config = dict(
    num_hidden_layers=8,
    hidden_size=320,
    num_attention_heads=5,
    num_key_value_heads=5,
    head_dim=64,
    intermediate_size=1280,
    vocab_size=32768,
    hidden_act='gelu',
    norm='layernorm',
    norm_place='pre',
    norm_eps=1e-05,
    positions='learned',
    qk_norm=False,
    attn_scale=0.125,
    bias='all',
    tie_word_embeddings=True,
    parallel_block=False,
    init='normal',
    init_std_qkv=0.0278,
    init_std_o=0.0345,
    init_std_up=0.0398,
    init_std_down=0.0398,
    optimizer='soap_variant',
    learning_rate=0.00877,
    weight_decay=0.0,
    lr_head=0.00597,
    max_grad_norm=1.0,
    warmup_steps=200,
    schedule='wsd',
    decay_fraction=1.0,
    decay_shape='linear',
    final_lr_fraction=0.05,
    batch_tokens=65536,
    max_seq_len=1024,
    doc_mask=True,
    z_loss=1e-05,
    train_tokens=306100000,
    max_steps=4671,
    dataset='wikipedia_en',
)
Each number is 128 + 24 x the weight over its row's rms, rounded and kept within 0 to 255. Layers, rows and columns count from 0. Numbers have three digits each. The size before them is the row's rms in percent of the matrix's.

# q: layer 3 attention query, 320x320, rms 0.0279, rows 0-63, columns 0-79
# k: layer 3 attention key, 320x320, rms 0.0278, rows 0-63, columns 0-79
# v: layer 3 attention value, 320x320, rms 0.0277, rows 0-17, columns 0-79
# o: layer 3 attention output (transposed), 320x320, rms 0.0344, rows 0-16, columns 0-79
q0 110:152165124158134153122145154117138153083164117138161147098125120099117180127154159153114129153143095174106127165079102114145116108098123165130087114091139168118119112080098090126123105157113089136143106129150121117110117155120150085114094132
k0 103:175134109137104140124114178181141095109125099125143129151110138121116118106136160113163153129123075100112137124133102174116141127099102132119117131096128133166109137134131092112165156155111123178131122157151118126137103167127116096162150138
q1 115:096150132149141137128174162130086110169123163131141161141124155096141118141105116146101147109126101151113136115126098109114162145146119140103113119095139147151073132093114140137121150129126162094139138115147141129137107137095101120120149120
k1 101:114118130137181112138147138112130096164139115103120172149112111092140141123124093111119133127145112126143127107100133106107122159114080141126145106111130159154140167144137110086134144088132131108101082127147127140149163091122092138123087131
q2 126:109175120111120139122141187149118135139140139131132117129112147140121104098092168128138131125127117109073115153053129111145150145100131134132117134070153090129121148151082167116152123136121068148121134130102138091098145117109153115118119148
k2 100:141146126108150169104163189123146124116138109125148105122137157084132136074144117167101166173114063105124143142084118152124161161054119097129110114102118095148121134112097122144159125135105091095133119106116141074147110105110140137132125151
q3 117:150148103152115143130094104090119127121126096147139095152125134109101115179119109115134153120134126127082127123092069137154134128132096094141123107154130137108149112085118101135138108102115142150101108085121105121134148125142138164181092123
k3 102:111152094108160115126135134130161127143108084122157082181132127164145128110114111111096109136152125115098134149126114128092136098141112167107115177180160141100182126089132093126154128121104132140163130129090135117153114129131134141168129150
q4 113:111141122119169151130129084116112123141112116137148154095141186138090127171143062113155128150140167135076115150110112133151127156167167140158192130107150119146157118162154121118097132144158122129132174105111155135108172151149107120113108122
k4 101:124152114129116115129115086098113155154079073114094158133121115096144144123137129115129108141147099139066137142099151094114138153149111134164141109106149109119143112130165147099163082117153117109127134124118120110132137141103152139108085119
q5 114:116141138101119165127060171150114142123115146152110140099125112128128092135156149123077152123117130168143115119137088139089144154109153122137154106114124108142136141125148159116133134182140116118131132130150095146137108095122148123135146145
k5 108:129094127155100133142117163133139131124106140147123132129142073122125145117159126098159095146124123103121081080107102149135123168131146101116110144090114162114141155107181136148093128198146119109127155139162116147116125153104127124124136120
q6 108:124131082140137129128118159111200139088163140126116083112108160140161124146118132130147134080126141131120142149110129117119120128105104113110118121158135164130184164123097146100128155148126107128113122113131192108142156109134127120132124162
k6 103:117154127132139146146133143102148086131117139144115069138105151113172086131118151134142113124109166148077175124104141160126139135089143163142148124118109111141127118135089162089084157083133119120096122088144156110162127132157158138097118107
q7 113:157118118138127109121093143137098142101111134111165125140143115142133170145122138141128126113129096138136165093066154083115148167060164123121143105111115107133141129111135175153166107154136127175139138138096117132126125117144097142130138066
k7 097:143118119135108104121141134121117158131099107146131158103111109129101142132088117121156123143146157141114131122153124122115152133098131123115137144124113104138179131103078149141127157139166139125134124137137076163094109119139174150139127107
q8 113:163118168146171159141117156139134152104126165113075149136152101125138098127128155132138089139118110100158095129123140135168151105132138129111163119121124125126090170138125129120149125137140110145157111154110133108101155135123121099122117140
k8 100:149102153197145172135183164156106128146146093105111103122130091137112115109105126111126125123131144165174116139124119152178112135083135133153134147143138163148086174144109121108119108151127147127148066186131123122088102132110136151103132163
q9 128:137140131124178184115089152137087118120104115163129163118136144119136127115121136145075129125115173091137138139133136180137124133100168106139099136102119119158099102111138114139128095106135138137123119089136119123113121129091150123129162073
k9 101:101143166120141130114112134133071137099132090154146119130119134105118124123133079144079110103110161169141120136142129140140096089113124126143120097121153147140113105089146150130085131135139102116110122097126108139132124121139170134139124072
q10 125:110117170138110136114117166090133117135145139180120125075125122157112154129143125105155159126121140158117136123119120109143165089118138115150150157143143110139127140094139077150111132103112077124135135112157100063175117169112140136181104107
k10 105:096145161142104128144108126141128108116156142159086154093146100149144133164117129096159124109142154165144103142100126115111129141146129134179147097106109125102126171145083089152130143120101102116147128130119111104173120141124131089159133133
q11 117:124086149128076123139136108130116134155163154170113129111163119075130142153099136164151125152151133119142135136144143104148138105134084117111092156150163111125103121160127132130149135103094143137127143090135142126144130126182134141123105150
k11 105:095114171149105114151151118174119164145136123124125124132144100155111180137145135148146104122122168146140170107158126071162132127104134100107140175160161126153130123137107154069105143113129127130126121117132096133143124121133118117138112157
q12 117:121162115122126112110171131086116134116112120153118129153109108092128099132095134130132134137140104130128101071107123115103144158095138135080168116144111104133145137152140121110141154151196103115100162105090157122095122143078097147122121107
k12 100:100153119126111132093131092114151112139153121132131122126144157119114153100090139123109136138166192132111151093166162127125128158161107113079087098123110120123148146157126158126116088159181145119113125090119138165127140088100132131115137087
q13 103:131098137158127165128117082124130127140163149110140112141138102122097135112164135089139140145132125116162128119133124138094126145119112127066161100107129131141124127166176114121137149122163152146133135153124139189071104182137125133083115162
k13 095:156141188163119120109163126131139138168084151129080141126172079165175147103093142165198100102137075166152121136121147115102120119111162120062131105113146154112130137162121115091105118138154092137174152151135138180130150121154161136090141135
q14 121:092099115106119076071133123129126137136139108141125175099115104139138123158122133120106124098133090172122105102130157093128112072112147128161120093121137149169136186132145120122099137151099120114132129158152149116147078137152119132096094145
k14 101:147131111127118076126135115149088150134137148118137144138130103141134137137120134163133158158112119115122090126142190105111121129123123138142120088129098131148113165174106155150078155110115156123163095128118125111113107130118164145095146148
q15 107:061167129166111159168129125155129120141147132084146075124163122135136108165132089114097103118168116105118085122095128101114162128120137129149077136115128120142152152099115138142125110160112117127106070146160083084141147114171157137150123119
k15 100:076117128162139128098135110118132091140153079119137127113133129104123119097125120105157105123146090131126120127142098102158149088104107125155144160137081110139131123130113096157188123137079154146120112094110146116166164106139120132121152158
q16 108:136098148114121143116136118176132140130143140130136110115138125113140103135147098149114123139117124142157152168148141173157102150107163079078134115120108116125145114105182147152159123094148134128135183136148142136141119141151129145165139081
k16 092:162098090163118133086147133150114126110095125142111111130136110162109113125119132098136103112114095138140126142154130103141117125063142120090114075114122122143146120133170166125149093189146166174077122143128115176124108159157089102087124147
q17 121:172126111149105141085144093147112150147143131138096100116115136116106130133105087161124100152125094143092117132092147123132130142110178084102107132147150120115162107104132102109138113115148124165113124175115120163131127124152133183106111089
k17 109:147093128147133117124131119140107135122157130159125106142144148107138146109110070135138102121151115080136129135157144120145116143100140107061129138102163109124123127091147155125146141079124118138155103142082139155085129140159088146140164112
q18 120:120149144123116134098115107138145109147126111100154127117083117093129155137131118162085083138166124134140125088099113101140136172105126182117128109076139136121155106138108138108159116114112156148148143127137145140128138154143103129114097174
k18 105:172157126092116163148102114122183115135118118128173130168121121122110157125099099143122101130149113142126124112128063110147155153158106151140109153124141074100155082134139076107130135141098175153094127142139162151126182160104126142165110156
q19 119:129169157162102164173117135108122165124110124133122097116116146138114111155126148095133141153137130107163164141161087172155125158163129117119101110142154149080124137089147131074108117153114122125097140159115136168099130139122117160111114170
k19 106:122144161127123125134130132108128168102099141105122119134124113121076127151108142124133164140112144122106192163129106109126154127138169111154102116134115134122109151115116151092116120140131141130119138153139136134106126139135119136103128156
q20 108:140096090150102143083103126139092095149143145120145131113144135142157127115121119130165106154174075112139140149165096121119137127073128143106126171134140082103120116152077127119163114142099152144128125101176132072160138176127139113113091157
k20 098:110079105111092164151167111131165131137107142130133089118139093110166150134144138129126124131136127136137118168143130135158091149134108105121128124176107117086108159146168117146169100112098153176106131132122095129150125103195106131110118162
q21 114:107109118106137094121151118111128103127108160160129111111141139119121113107098176140150133148161105097151153129101147123153124161140143097101133099081073087134151132176101156158127121133096127131128091159109104117163138109153109092121101171
k21 099:154100103135110131122163099089112087115163127146118127128132166130120133095152153158123117139131138092130149142088119127152097164119121159119116108146091118101142123157077170109155117127121136151177102139105119132144148080131090136125099181
q22 125:153115123139119146122131116072147143096126171109172171132078108144146121095114156147127185145114104174147143133133110190149124127123131114116149148116091129166131146156123150111131151163126150160116113111104111162096166159115155114118153113
k22 103:130143111140141113149123165107145151072096145147136145142108138116123187104089155123142168116111111118138133143152178131127122137098121146115148125129121161112115157133139121102109126150118110061145111136126157085150150161122119122183142088
q23 102:207124094129129112140102123142103119120119102098153129109116111115141179123118155180134116101155127146117147093147136118167159111120128136073113150133164091115143125127116124166111129095167111172127092127134101136125156130132107092156112086
k23 095:124123143137120135108121083101123092097105094152157123102120148142116116087118151106085138135124111157138124143158166083125102096096144135171159135124142155116129128135192119193169161145143141142175087106138123089090105118123082139148141154
q24 122:127148133122109118122123130108099082124106125096171142119145136097111143114106155178110146136127109155134175137110084136078127120064135129103110122119117114091110120107146102178147124133120116118141134082168091130101142110115136091150106121
k24 103:123151146175112149153104164131124108145146147111159133092106146106118156161148151144074107133149109154171155133125146093109124138117098144188107119105100131092143109128112103155125118128096127150094107130151099121122111120109163125116135150
q25 117:102176090079154135135107104134118140164114101124120109137099170110109138158132115089118154117129124098096145188124125160116120082151183142129170141090118141117124168099168141144106127134118122093129114157131142120110129148101146130103104116
k25 100:118138128103133152117136137137148144154105098149154105134139160139122096176137112121145162155171151128145132150105129132147105139164168145113142089135107124145169140114145104120121141147144109148111112153114141093133102132097139158095098170
q26 113:119113067125145168112118146131177148112132109135163124166186115094141125136130129143174109175111106067151126147149109145118128151194138148050097108117100123142101098201137167082139132118144157123095150133109115155146152119101129115128115089
k26 102:099140142141187156143100108151138142137132133107127162136160136121117119112102137107119122146101136135137147127164095132161128128153161144092114136097065137099120145123093168139160144113140162104106133131147108141156139137156162165125162082
q27 120:123131120146135128093161105114092150157115166144139114164110093091133140134108101132126139107106160125174149161155092116113114093113087122151152142098142105077102144129115116112079133145158140110176127136102111171160097113113126125135115158
k27 109:150154145161113127106121090074090095153116150124117144125102088089111152126107126137089139105139125089177145155122092141139150098106159138153177143140144155064096125124103125127128139142125152132145161093106141159135109147122118105102110099
q28 121:141161098127112121154146102096158115136121131128157184106089125089122146147136139126150148132133120092107133154160135128118110128144149120132125108087130177132099147087183114097083099179146144139113094154149146102148100147165143068123089112
k28 096:130196148104120150108121137160103117151098081100145162103123117146092114168168133115149121124166142149144121180124108091138114087131148177136133189082100118148125147141101131141098100172129123134108098151149120110111145151124142151101130097
q29 114:197165122073124143157114116124149148148136096104111143094118107103114156143152113139152096106171115128114096163130070150160131191128151137150112151130119107160126126138086141149164111145122150136116094122138107102106161098128123147141121124
k29 099:146165155070113138128133168119122094135082162143152147119131141173127118129174174112109106105157128112112074136139132149135109158135165129124106109137142096143100103086129143156126123113134123161126109117160116104094154118119093154117096092
q30 124:100126128135148116131132131167086125143157135149103149144119119138116110122128113125111118135091132147093135121140109136169110132103130118152130113179132144088108111133145115091128076141128105098127161139155140111085135107176127139097129098
k30 102:112155100171135137091162094166134120096129100136117130126105118117078143122147128125133096128140095105099131143133100112173099124118117120141100146135154118116082131143117156122129103157105109084159158141130122108155137102132184168100079083
q31 117:175117110120133143137138182158143127126082159150124163140138156125116146107128118129123118115144123088119150137107129143154097161115118139139115148134095134152098162061150124110121143129118144089155108119083090129160104133133128132169145087
k31 103:157109156124118114125132173123118154139118153110108164138165131115136125071139094121120106139134142103110149137140108144120158150153120100182160159135108149154097109110095140097073095126094177121139096128094075127141079088139119131141143124
q32 114:147100091176154143103126135133131137137124122158134143145145083147143203125153151157111143168155135099126123127138137112111102132105115117120193163152113091155107169166095110173121147112126123128133105128128147132128116126139154145146100162
k32 098:123065129105120097143149127139092123115171144158094126164144083128093099116125156145117143128120144087107140140118122161117143056096108121115170155138091128136155136122144125169103133146112072143127091131124114147148108126121166146105105163
q33 119:113158148108114155093119114167142109136161133097138142130144102105098119098084108149123111150148181124128149099139109128126158138150086102150144124108145077141121148126158104139128107097152104075083139126159146102144144121127105155138109134
k33 105:122120116123080142077122123159090104138139136098138106149110139162148122150124078169126129110115174155130186111165094118132124130119104102157138144103127112097147111164136153167134125094145142094055168128142141132137150146114136116137110083
q34 112:148160116101145060046139080120110143087113138122149128140145047149142164102095145145141138117125081147142100110118140132127105147137133150114167068090131115151154118139105123143116146139165152119156134141133173120162125136114126098105105146
k34 094:207091101121116092074133089109115078117167113133128157140116105122087128138132137151091114122158126125119099110130119107123144131144136134133136089175098129140137190148146084129134137123190131120112136152103125114080111170145155118129111112
q35 125:114157141128129075136107117101134142095136104087141145137161104124146128167167140105115117160109122093102069082143109077117124132138152155109101113166135113101085133158127109154087172089159099131190142101125135132130123119082141131112139151
k35 103:132164137100134106179100112130142152055113114126102128152139134135155163110132137109085079132135095120136113113148119115142114135113116130118168122136153109140098097098131106124082170110133158114154155134103148135148152118070159106112135127
q36 117:174128137117117110123149156145132130119187133113107091142174105100134107098127127129116150110114111141143144137099150126153107126067121136076149101172124096135129117142116086159118157112101115151157099102121159114113098105107158124119120143
k36 107:174095183143092151129176136123114148105134100127147148094137070124102141117137115167112122120149134136105153086099155137101111110111139132068172133145130136138121128125138073150088157120154128114161120109135159119135126148112121156103165106
q37 128:136109170144150123109149124122064074138138131144101147100136078116161151141143101124098163124108177110166125130068127120109134119183099134172094154112209151137090126142119141130127101144149127091133131154148138109083153139134118091116143169
k37 105:118145158102162091128129176144102108076170143166129117159086087123134163120137099168110125117113170147158093120108092130137167156160132123118135092114152110161095091142122089107176127154151107132148113159120130153115128151113122139142154132
q38 105:097149163118098093124146138115119140163161150106117153133104135116104123131153153131174146149137138114122136111112118132136140089112143086156110119079129131185121129143120126109094164128098111145126138181140133093099123121160156151102128129
k38 094:112138159120145161125160135136104124171110128124131134118136058142121123103131154141124108136116122091124127088087176131108147139138089178128150136111120123131113166099102104133167112160104135126140134112097193109108131113115151113056127106
q39 103:043162159098108110115157052136096150127145120107130107086127139105088175121100102128107155150174115091150108173123129112131081128121152119085121134188129102106113154163148130112140135180110106157081167134110121143108140140120129114079170092
k39 096:077126147164117111152124071117124134138135113132135119109144094150088144120141103172084131143136141131142160159138134124137119108102141107093112115086163077119135087153117107153181093144153145141113119121082150141189125122141145097046153106
q40 114:163063164185154144096118148112109105134142131136116138125145175088117104149101099153124112118139142141116166136096161110143145116092097141160122149152123152117113097129177134105107128105110084102134144128109126141104126133127145141124073183
k40 103:135088136146162163143182120115148111145136133131085104131143198112126095081119158159113137131147134135137147083082154127138149134117125117122130120078159155129155131175156151109122120117123096110131104147116148103111140095149115165143129165
q41 115:130136159122044143181128133123105154153094103163112134109161111108127153120141130148135112151161127175105149131135135101147106117119094107123129119114111143164154130149154139143119099149114119158129124098155123110137154163137147120134133092
k41 112:086132140124075126130089101089138144120130169139135182144125136123120126106158123131182127121098124133099149154132172134117127160130100106141123120140147133135144114179130098153120136148105146147131128114150154116179183122138109149110087102
q42 106:171102140108101181154139087138115159135120156123119100117147142137109142104142140125145172149172132127124167129129120174146077134118141110128121124140124146061167113098139123127121118114136113150137141167106112147129119118129141086142123137
k42 094:105106136112142057117130122096109150138091132158111153108128168116072123164099141158145128151133116140091125169075155144142121173125131124150126116150134152157154129118132115142153097109143158130166136138077146138080093129098150149092097149
q43 116:169141107084085140108128130136138111137129137142120130116153121104088138169159091135108132109133121166111127080149091129097123116093093133133107142118104119090118106121144149132150120136105148150123077146143149132102126199151124184117134131
k43 100:141135140095116159109152117159124112146129188106152165111148120142127126151136126105128084104118131119131086089157121132124149109090135161150153064141154133138137102151141138153126145148090121150106127123147087145111132145110097108144118136
q44 108:077121115116152084112135144151103115108137138087138123075131137152117147142110115160170153167159123086119130131079124149124144138151106130118145136096088144131165118124128106138135165142144129111102150142076112138151123158106143137130154107
k44 100:050135137132140124148110112144142148133154117169143104189150141138125151141107133098114136146067155142116136127084141157131107155159127101115114116136112103138175161108150112136123143123138102151116163128089100152172090120107135082137129128
q45 111:162108124156157155122141156152126142133143134150108132134171098105162139116117141146162132138129150107126124168096125116117123072136086140102188140133110176116128122127138134115109181105124100149139150152114117124094088160118148153107121145
k45 096:173086128110154170108092112138108129104157145160151111145169147210123133132170123150150153150088127127106167113114114186116134143136089138092143128093127136172127136150153095114132151115134118137149101132097141155123080162144160125152098156
q46 118:145135120107080128098126108093145144119120107148143135156119172127097138128098098143170145141131102079113148161115137116128129131134164125100096107061140131133140104174117114095117130149123160102143171086117141064138169131167136128146122147
k46 099:168102099112120134114130146116114171098135102163180136134181161098146126107099127150140145160122117136145130166136145166105124141135116141127112107147109124126153154139116159114164157154147080150119148094129099128147132116142140096120117070
q47 112:131132144146134141114140135124135074097059117113147072138090145096154127138155108115090128098109118115126114148117122145128068090101133121138144144142124167121101128132172128153134109146155111119117153147153124134117097091155108098116115116
k47 099:150090072119122122121119141115115105112123163132109146095114107123104140125120116151106151155134129129129122167154114117104146148099162130112125130107151196108128128099131139160120160134115098091144117120162133134099138127137116085070171135
q48 110:088176122107136113132140136131142134134130164155179114131114164112118152158119169128119141207134168111167147116118122133133121167133110125120135123102141108099141156129053179129151138136116119159138160132130127096106165106099082135114108126
k48 100:135138096146135097134098098130103132139123102142155131137121102107134122172107142126160099138135169121156167174129104133124134159133150122096124136113069105144106086096143153173151091125136151128144141115112121129114118080116137153130132130
q49 115:110119127140121075148155127139096142129130192142162152124122098122085118185110172128141116130130099137195154104123105076109124086089156122117091124159125141135149150148102125108133109188154133110144103158122104145123103144166155169165128186
k49 100:121138173141083113134105139092153160112166141154128139124111088134155141191117146151130172089116142098145126103130126091154159123112112154126118108102108118106130161140090118084140140135129164159136125154112172154134123127120092132108075159
q50 106:113105136136086139148116083123153171141128177121105161110201136142144119163143094102128108152147118132137113120145117117127127099168120155157111132141126136110133106137146130167156136136106161158125127127133104141167112142106123091109128116
k50 099:100101102134135148109103135183125124108111152153163124148167130110132134109121112126138112128163120097149120173145108135152123138171139096147105146153144149089156095133124088154144082105141137142069138159130103151190119131118117132126111113
q51 121:152133180149105153144126146117148128141116124150115183102107110120097139115106113132158129118190122161145162177146137177118132123152129133122131157101111138110117132095126072109128114132106162160097148136160146106092145130144136119139138089
k51 097:123149112132097102107173133112142099156180103143175102155089120080096140101131109162123118169141118117128155141136138156116136092167086129130129105132117123146122115055127073075134113136129164137098151143119140124171098111134099114135103146
q52 118:102133110118113140119135118123075143114153126168137171142154140108105107158117108138157183116171157130130143145126126131164134144115132144145149149100175144186103146143128170129162114162128157112103080130121105116094147099090111190134083097
k52 105:156140117108146122104087144145168149097140106166156170137133119129136097168101126152086117146139146097113124105089131130159125109126123078100124092119164116178133114169137130155123114110159114137100124109101101143120120159126117128142110125
q53 102:116187137161109129124119181099126138161123161106098128099073114110114147150135138148139097131095152106159158130138139127123142147119115120147123142130141124126145116086146126123145141129116118160136167117122128141084124141138143172106147105
k53 096:126150161096108116144113096152112102114133113096121136097167092118103122128170118093129141148083138148083118122134128128085127099124168134151152132100081130104143133139111125121116129158086149114117165090130147150088101132135153122103155097
q54 118:138129121108144104147104112099104130093141086147116132088143149153121173100108138125084160182125113084135124111128154112145133165136142131122128131139115068126147114186124125152082152160125129120162139136122096131142078144174145088137149132
k54 103:110124132116117121069136124131069107062115121158138145112143112132127172120116129092061155116155132119125135134122113112135119137112128135137127157169100112092142124146131122110121119152184133126117105129072122128132129142140151093078140096
q55 105:113162184085152126160158147119149123137142129119115137119147107115120134130140087132148164130152110130103131106104122154135135133140103114149154135130174155145136104158117109131100113124078152119158146129127119116156106140089141140105097135
k55 099:124135138143157127066149125129156109139160122118120137125163124118106091138100108111075120118122140154125135138094141130094136135102101187167140093078114154108112109131109121128106131104119159138099112123133163128100137167156151155185098147
q56 102:166168110097144130126112131117141113148113168174102121136114109148110146110119161080115134111184132134114131123139125096100136151128163164091142117191133119118158142127127132114106115163098114110149111098132159171148139151143150129098120102
k56 095:117118113135097169109131108111146140162110136145128140131147117115141136122180132124125128155112145107091103092151080117107111095083143120128141126124121173113144177093120121108084075107123134129139095123115135090112119129129130182107113148
q57 116:154200152104119137167123125144144133132114140146150130145103097182107120121127153115110142142154135146161137105142132129083135126138153112157130157168124122082162132095109096089127155144127131105129185084146099106107127148147142141102104143
k57 101:127120161167127111115121150079142142196125118134121108120129107149152113150091111128121167122137117132141153123095093137096122143101122144157121144149142067134135146122107102110145092150144132131128186119184150128142114114140130157115128120
q58 119:154151117064115105092133124107148130163118154135142082138140163091136084113108122133121117109144131110153120173101160120109150127116172124165122089128121132109167157124089151110163180137137159167117095113119167091126110143166114064168130176
k58 098:176125114120130148120137160104120127171085156136109126122108137111137134092120149139129142103115114111137138164122160099147136115143100123157095129078094078124180161197092103121148113104088094142163155095118126100126088109149137098137071108
q59 115:103136173133134087123115134154094113100116139140094164068125109159092133097118078123150161101055141124178088132100103130139142098132151142118128137120125119108164106125132124120150123147134119129164169147127065130134104157126114111150164093
k59 097:127121176115124104130164121108099131119137126111123091111182112111126182145117178089114136130103119159148147114086110129116119145133116098167126126143121130123126126142106133132125092171149083130117134105070132131122127112161142117164129152
q60 106:121072131127145121153138103093135148157127127123127139163135101112120113150141108119125099093150095132158090140108184049121122111070133113124163090151168151161141161159131112134152099127140131104170138117144132157162180133114144132162108124
k60 093:101113098146142123114127092119094132120112140076159146115141094123134134131112144119197155128153151145118125147129113107109173066121126111106172151142163188111120157177157128171110187133160125139127126124118100104134150117135106123121128129
q61 125:126096148108175146162178132108151120138144114156121168127132129111130142148164136109110142114165146126137129193127095106131145116090157139076099134148144113106140078133103110140141154126138123136142158068088132151143101122115099151146122144
k61 111:140122131094126125130167158125111135135109100163162197108153122144117140160105112163101127129138172127126103135111064154088127140122167166045167164147129082120105106140122122117182151123117107122108158111127140118159099137125111144133107122
q62 121:123075138095135100124101102099145131182127138158074117117126091173145128167181107117137150134120138122114086128088108125098133114093144126071135075160117125132172164125134122157107155165117080098159150111110158136171118105133163161111138166
k62 104:127114126077146111124151143148130119144163154180117044155160100128086125137106141095107127110118166107098110119136146124107120115115168066120160105140115148115180129162135155161138126192138082127104131089146173129134111125110122177101110154
q63 101:092173159123149171128149161138096130148131082128139153134139143131103122117176144103110121165108116074134127128079124146140145110143096187136127154126088096109112127132118101101149137169125157152130163092121092133092129103171192082125106121
k63 096:123133135166164112137140122140076097138113106102111108105116102169117163100113149116157114125118106123164113096137120128123128077134112088129113147136110112128106075124103117076158097103146100136135159136117105110104115163142097107145156138
v0 097:118093139085126103145116119114153157117163161135138136080156141125099127128139122151153187159134133086165127117094100195163126123125121090097094110125121124109160118100147150137115124137090158143112112150124094121107099167113132144152138161
o0 111:087130114131155111129126090135099134134137148128107131161090129136106136131140134123126142132088159124099152108175170164101104114097082088147119096165104108117143140141143134111142123154169175102088105133150119118124150112163081112138159130
v1 098:144135148168093143114120137146070130110090139162103132154132158168149112104109137093131165141130100128097111131135107089152168162120153131144138105133138093145116130140123148087111165146105127170116133068109134101134150162111126125127140130
o1 111:099103115084165115105134128128126119143112109145157124121163158100119156123156090144107119123118156112127107155152085120138132092118126144072126131126141141104128095115122145138143111097091144112106119128113113121157098101066117110115124137
v2 094:125170160151146142141139142136084126130171126132177101125096157130104145164157166137114160115134160106116136112087137133176116146134115128108165109134104143135139121121107156189140120154119128114147122093127108150110126141133159159106109120
o2 105:093071133144084107090093094121131128158113151146102127114136119161155101115141134132148106136141128140158114127124139140120107107123104112165099102121126121152148150150147095151122117147129131145126142188135114151116080122146123145116119129
v3 098:175109130117165130129104159143149144128121136130111140116158155144148147116137145115123126090126099127094170141161117113176116130133110130137133095135105125143130109101131101108119202084157106132097122209106137138140100102125124105162149128
o3 107:116153134127110150114151075109121127122147092117148145151100126131108118148133156168096113112150114147108138126171120133121151146103092127114121131159164093120097105164093123124170123096140148153098128082144125122134164151113125158151114134
v4 103:150147101140103129095118094126114155129149129108136111132122095145188158108092133118185135130144109159150101140124087128136076142129112141103166130152195075129128167095108112150118141104101144116092076109174188091082126127139102142160091159
o4 120:120165121141174120162098152116165107136113135127124141119091105097131107172138096065160136103105122082125107115056109109078118152166141147149142120153113145124165078095113125113120129139183149158141114165137106147134133148123117118120192082
v5 110:113127107136141116121142130137139138178101180141152113141065099164166115086134126124085156126169110126138119118103126193122093140126092138102096146127091171159138135131128156135124175143125157121102099110094150132099157125128142086075162137
o5 118:125110093145108137129119144171099110129179153127136135113164156117105111125104111150135112101153102134126127137144098110110139104135128117113095104172159117092134120104147110146178113131115132163105130165139083122154134113123097184151126127
v6 103:116124138148112131125148118169137147112112093127113149105160117144184165134106105175132141100132133114053107130121129115136120146163067139093115133130124128155084148141119136144141082109109166145151111152185160120151116151130127207142141085
o6 117:126131144130139090157124161123158136176127138138129128152088134131097066135143171118127158110139124120202128149111152129079123121072164119103132105089131110095153122154094138098125090120130131142179155128164125152090098141142110112091123180
v7 094:140126113136125105134141144119108103130133126155145164110135102153144120161108134135131150158169102153124124112065124118103133140116129126111067126121128091122124154145147166083144166137125123146137154089136111144156127130142111150153122132
o7 107:161145129115139139146161105132135119146128103132143115120138141149152114170169096088173110098126134138132104127097152199113143096151121123133165126122125143141133091097126159163153145144123134138153113196159127152115122116163120146079173128
v8 096:107134100126116146135158112125089142111152110122113137132127144064154111128139138119120159125160182123142092123093093136127124107142124115134152132100075070097129167147160112176127154115108168149185140114114140128155139132164155156129124133
o8 105:156126127156175101145127198123136120073139145154116134108117141112149126085120071119098157118131109102107163115074143150132152148161126119106103112133070165190110099106121126109130142127108108127127093127100096142121126125146131144129163167
v9 096:139131101107154189136162138158093080124166122109113122140094113145119123125135129163096151144098093135124128117169153114126175147172114143138158142119148124196106108180162133116123145171121140111165147131149145090119106116114165125129175133
o9 111:186118124131096146142089136122128148131073108104142094063125096146109131183117133169118133135124096150120157135073153096106150106091123116096158142153119136112165115116129123116146128165138118137113111149136113128095125118140140106132117173
v10 104:131098125115133144098136111116115126175116141118133142120178139151146120107109063138119151131121148138111145114113125109167138124107185139141138124142121095160155175107166161110156105118131095107135113132136147064146118121111107129112157079
o10 115:159150150171138078143118156130104181116105101128177097097127065133113144133090185123149115135148111130141147120130145116099122093166145154117162136146145132109107168106119102086138152136182137092179124135133113103094141112145104152152096143
v11 096:106129144146108155059161156117132156106145122108154193130112150148123150129140152146143184136144124101147142070136095098134118101151074115145132150157111148092088137110193125171147165138133141140136130133117120123122164132128145124141141145
o11 103:103129151152149095152130092127116155140130114135129110159156149133085106113138101142097146136131105138075132125124170110154130112100136106054133113142135098128119121132102140142121139108116163154138101118043132139138162136153090150080098141
v12 095:115147123126102142098155109079150124128134091136151142156175117151106139132150151154121130116072132171100115099147104119090129085161124114152150144137133113118128118113117142097144153160135170103142119117168163142146115116134149140132137133
o12 104:138112188133147147156126154136133121164113114168104094151133092145108140145158126106156119111113138073103130118081099139153132099121134158068129105130159110101135092127136111124107116121150122129153145101112118149145128132141145131128090159
v13 105:165095152121088138108142170148142137119130101111115118166146148114130098109145117129112132157121154138127130132173113139100134141140126138090103155115153130155117143102124167110141136094138152158118149088107157120104120119137112095105130119
o13 115:109182101141159117124157150173112137133148137153105151109147100135074180172134127110117131136157132126105091106100110089139187119097151131170141133157107113132166158140125120162140158148086091129158110123107127142143105152120158184144084106
v14 095:118155135113125111171083119169132139149111142121128095136123113157122121107131158144120178161137152081076107083115154148113113071106151157103105105131113121084122098139116124103107144165080100168093172122115135120120126145171087099158057157
o14 105:130100125126104125127134178143139160159163157136151112166122117110164086146117144116146123076129126144130155145137135154102154159176113121127103184125173159155126138043155179097133120110108150116079093152139114136133099136101089160181158136
v15 096:091114160163168167144131144150111069137113120085145106130143128124123122096139099114122151129169133134142180097147130110162137161162160106114152106149132102133146132128139146114071140101140104112129149125081138116112106141149094145148105112
o15 108:118162107122101123129108131155143120164115092110134090098119045112175169157138132112148083140135147136152111166140132119077099062121141108155114130151136133124141137100129114174098133121085141174159109123183131107159110132163144128146125103
v16 106:149123112088170166100112109102161116114118146182169157127117157142144131119143158148133132119137137145130129126063120077081121135103173131120144115123114121130149121137177135079132112104130145103173120137164143073124104080135139126101084127
o16 116:116172121154083105133088122112078140101100070117154121117098142081141124144144131110142112120128113112176127119176125108167151135120126095111125126105104114105106113121129111158128119107138162157147128106088101128128153118137082123138118107
v17 103:111138143161129098123139143146148124111143120110119122127117169184160117075109145149118128132158152140133145107159073109131114139117069098139123132167088093170164115189110146156123143141126097130155093121173128127084166123111140119099087094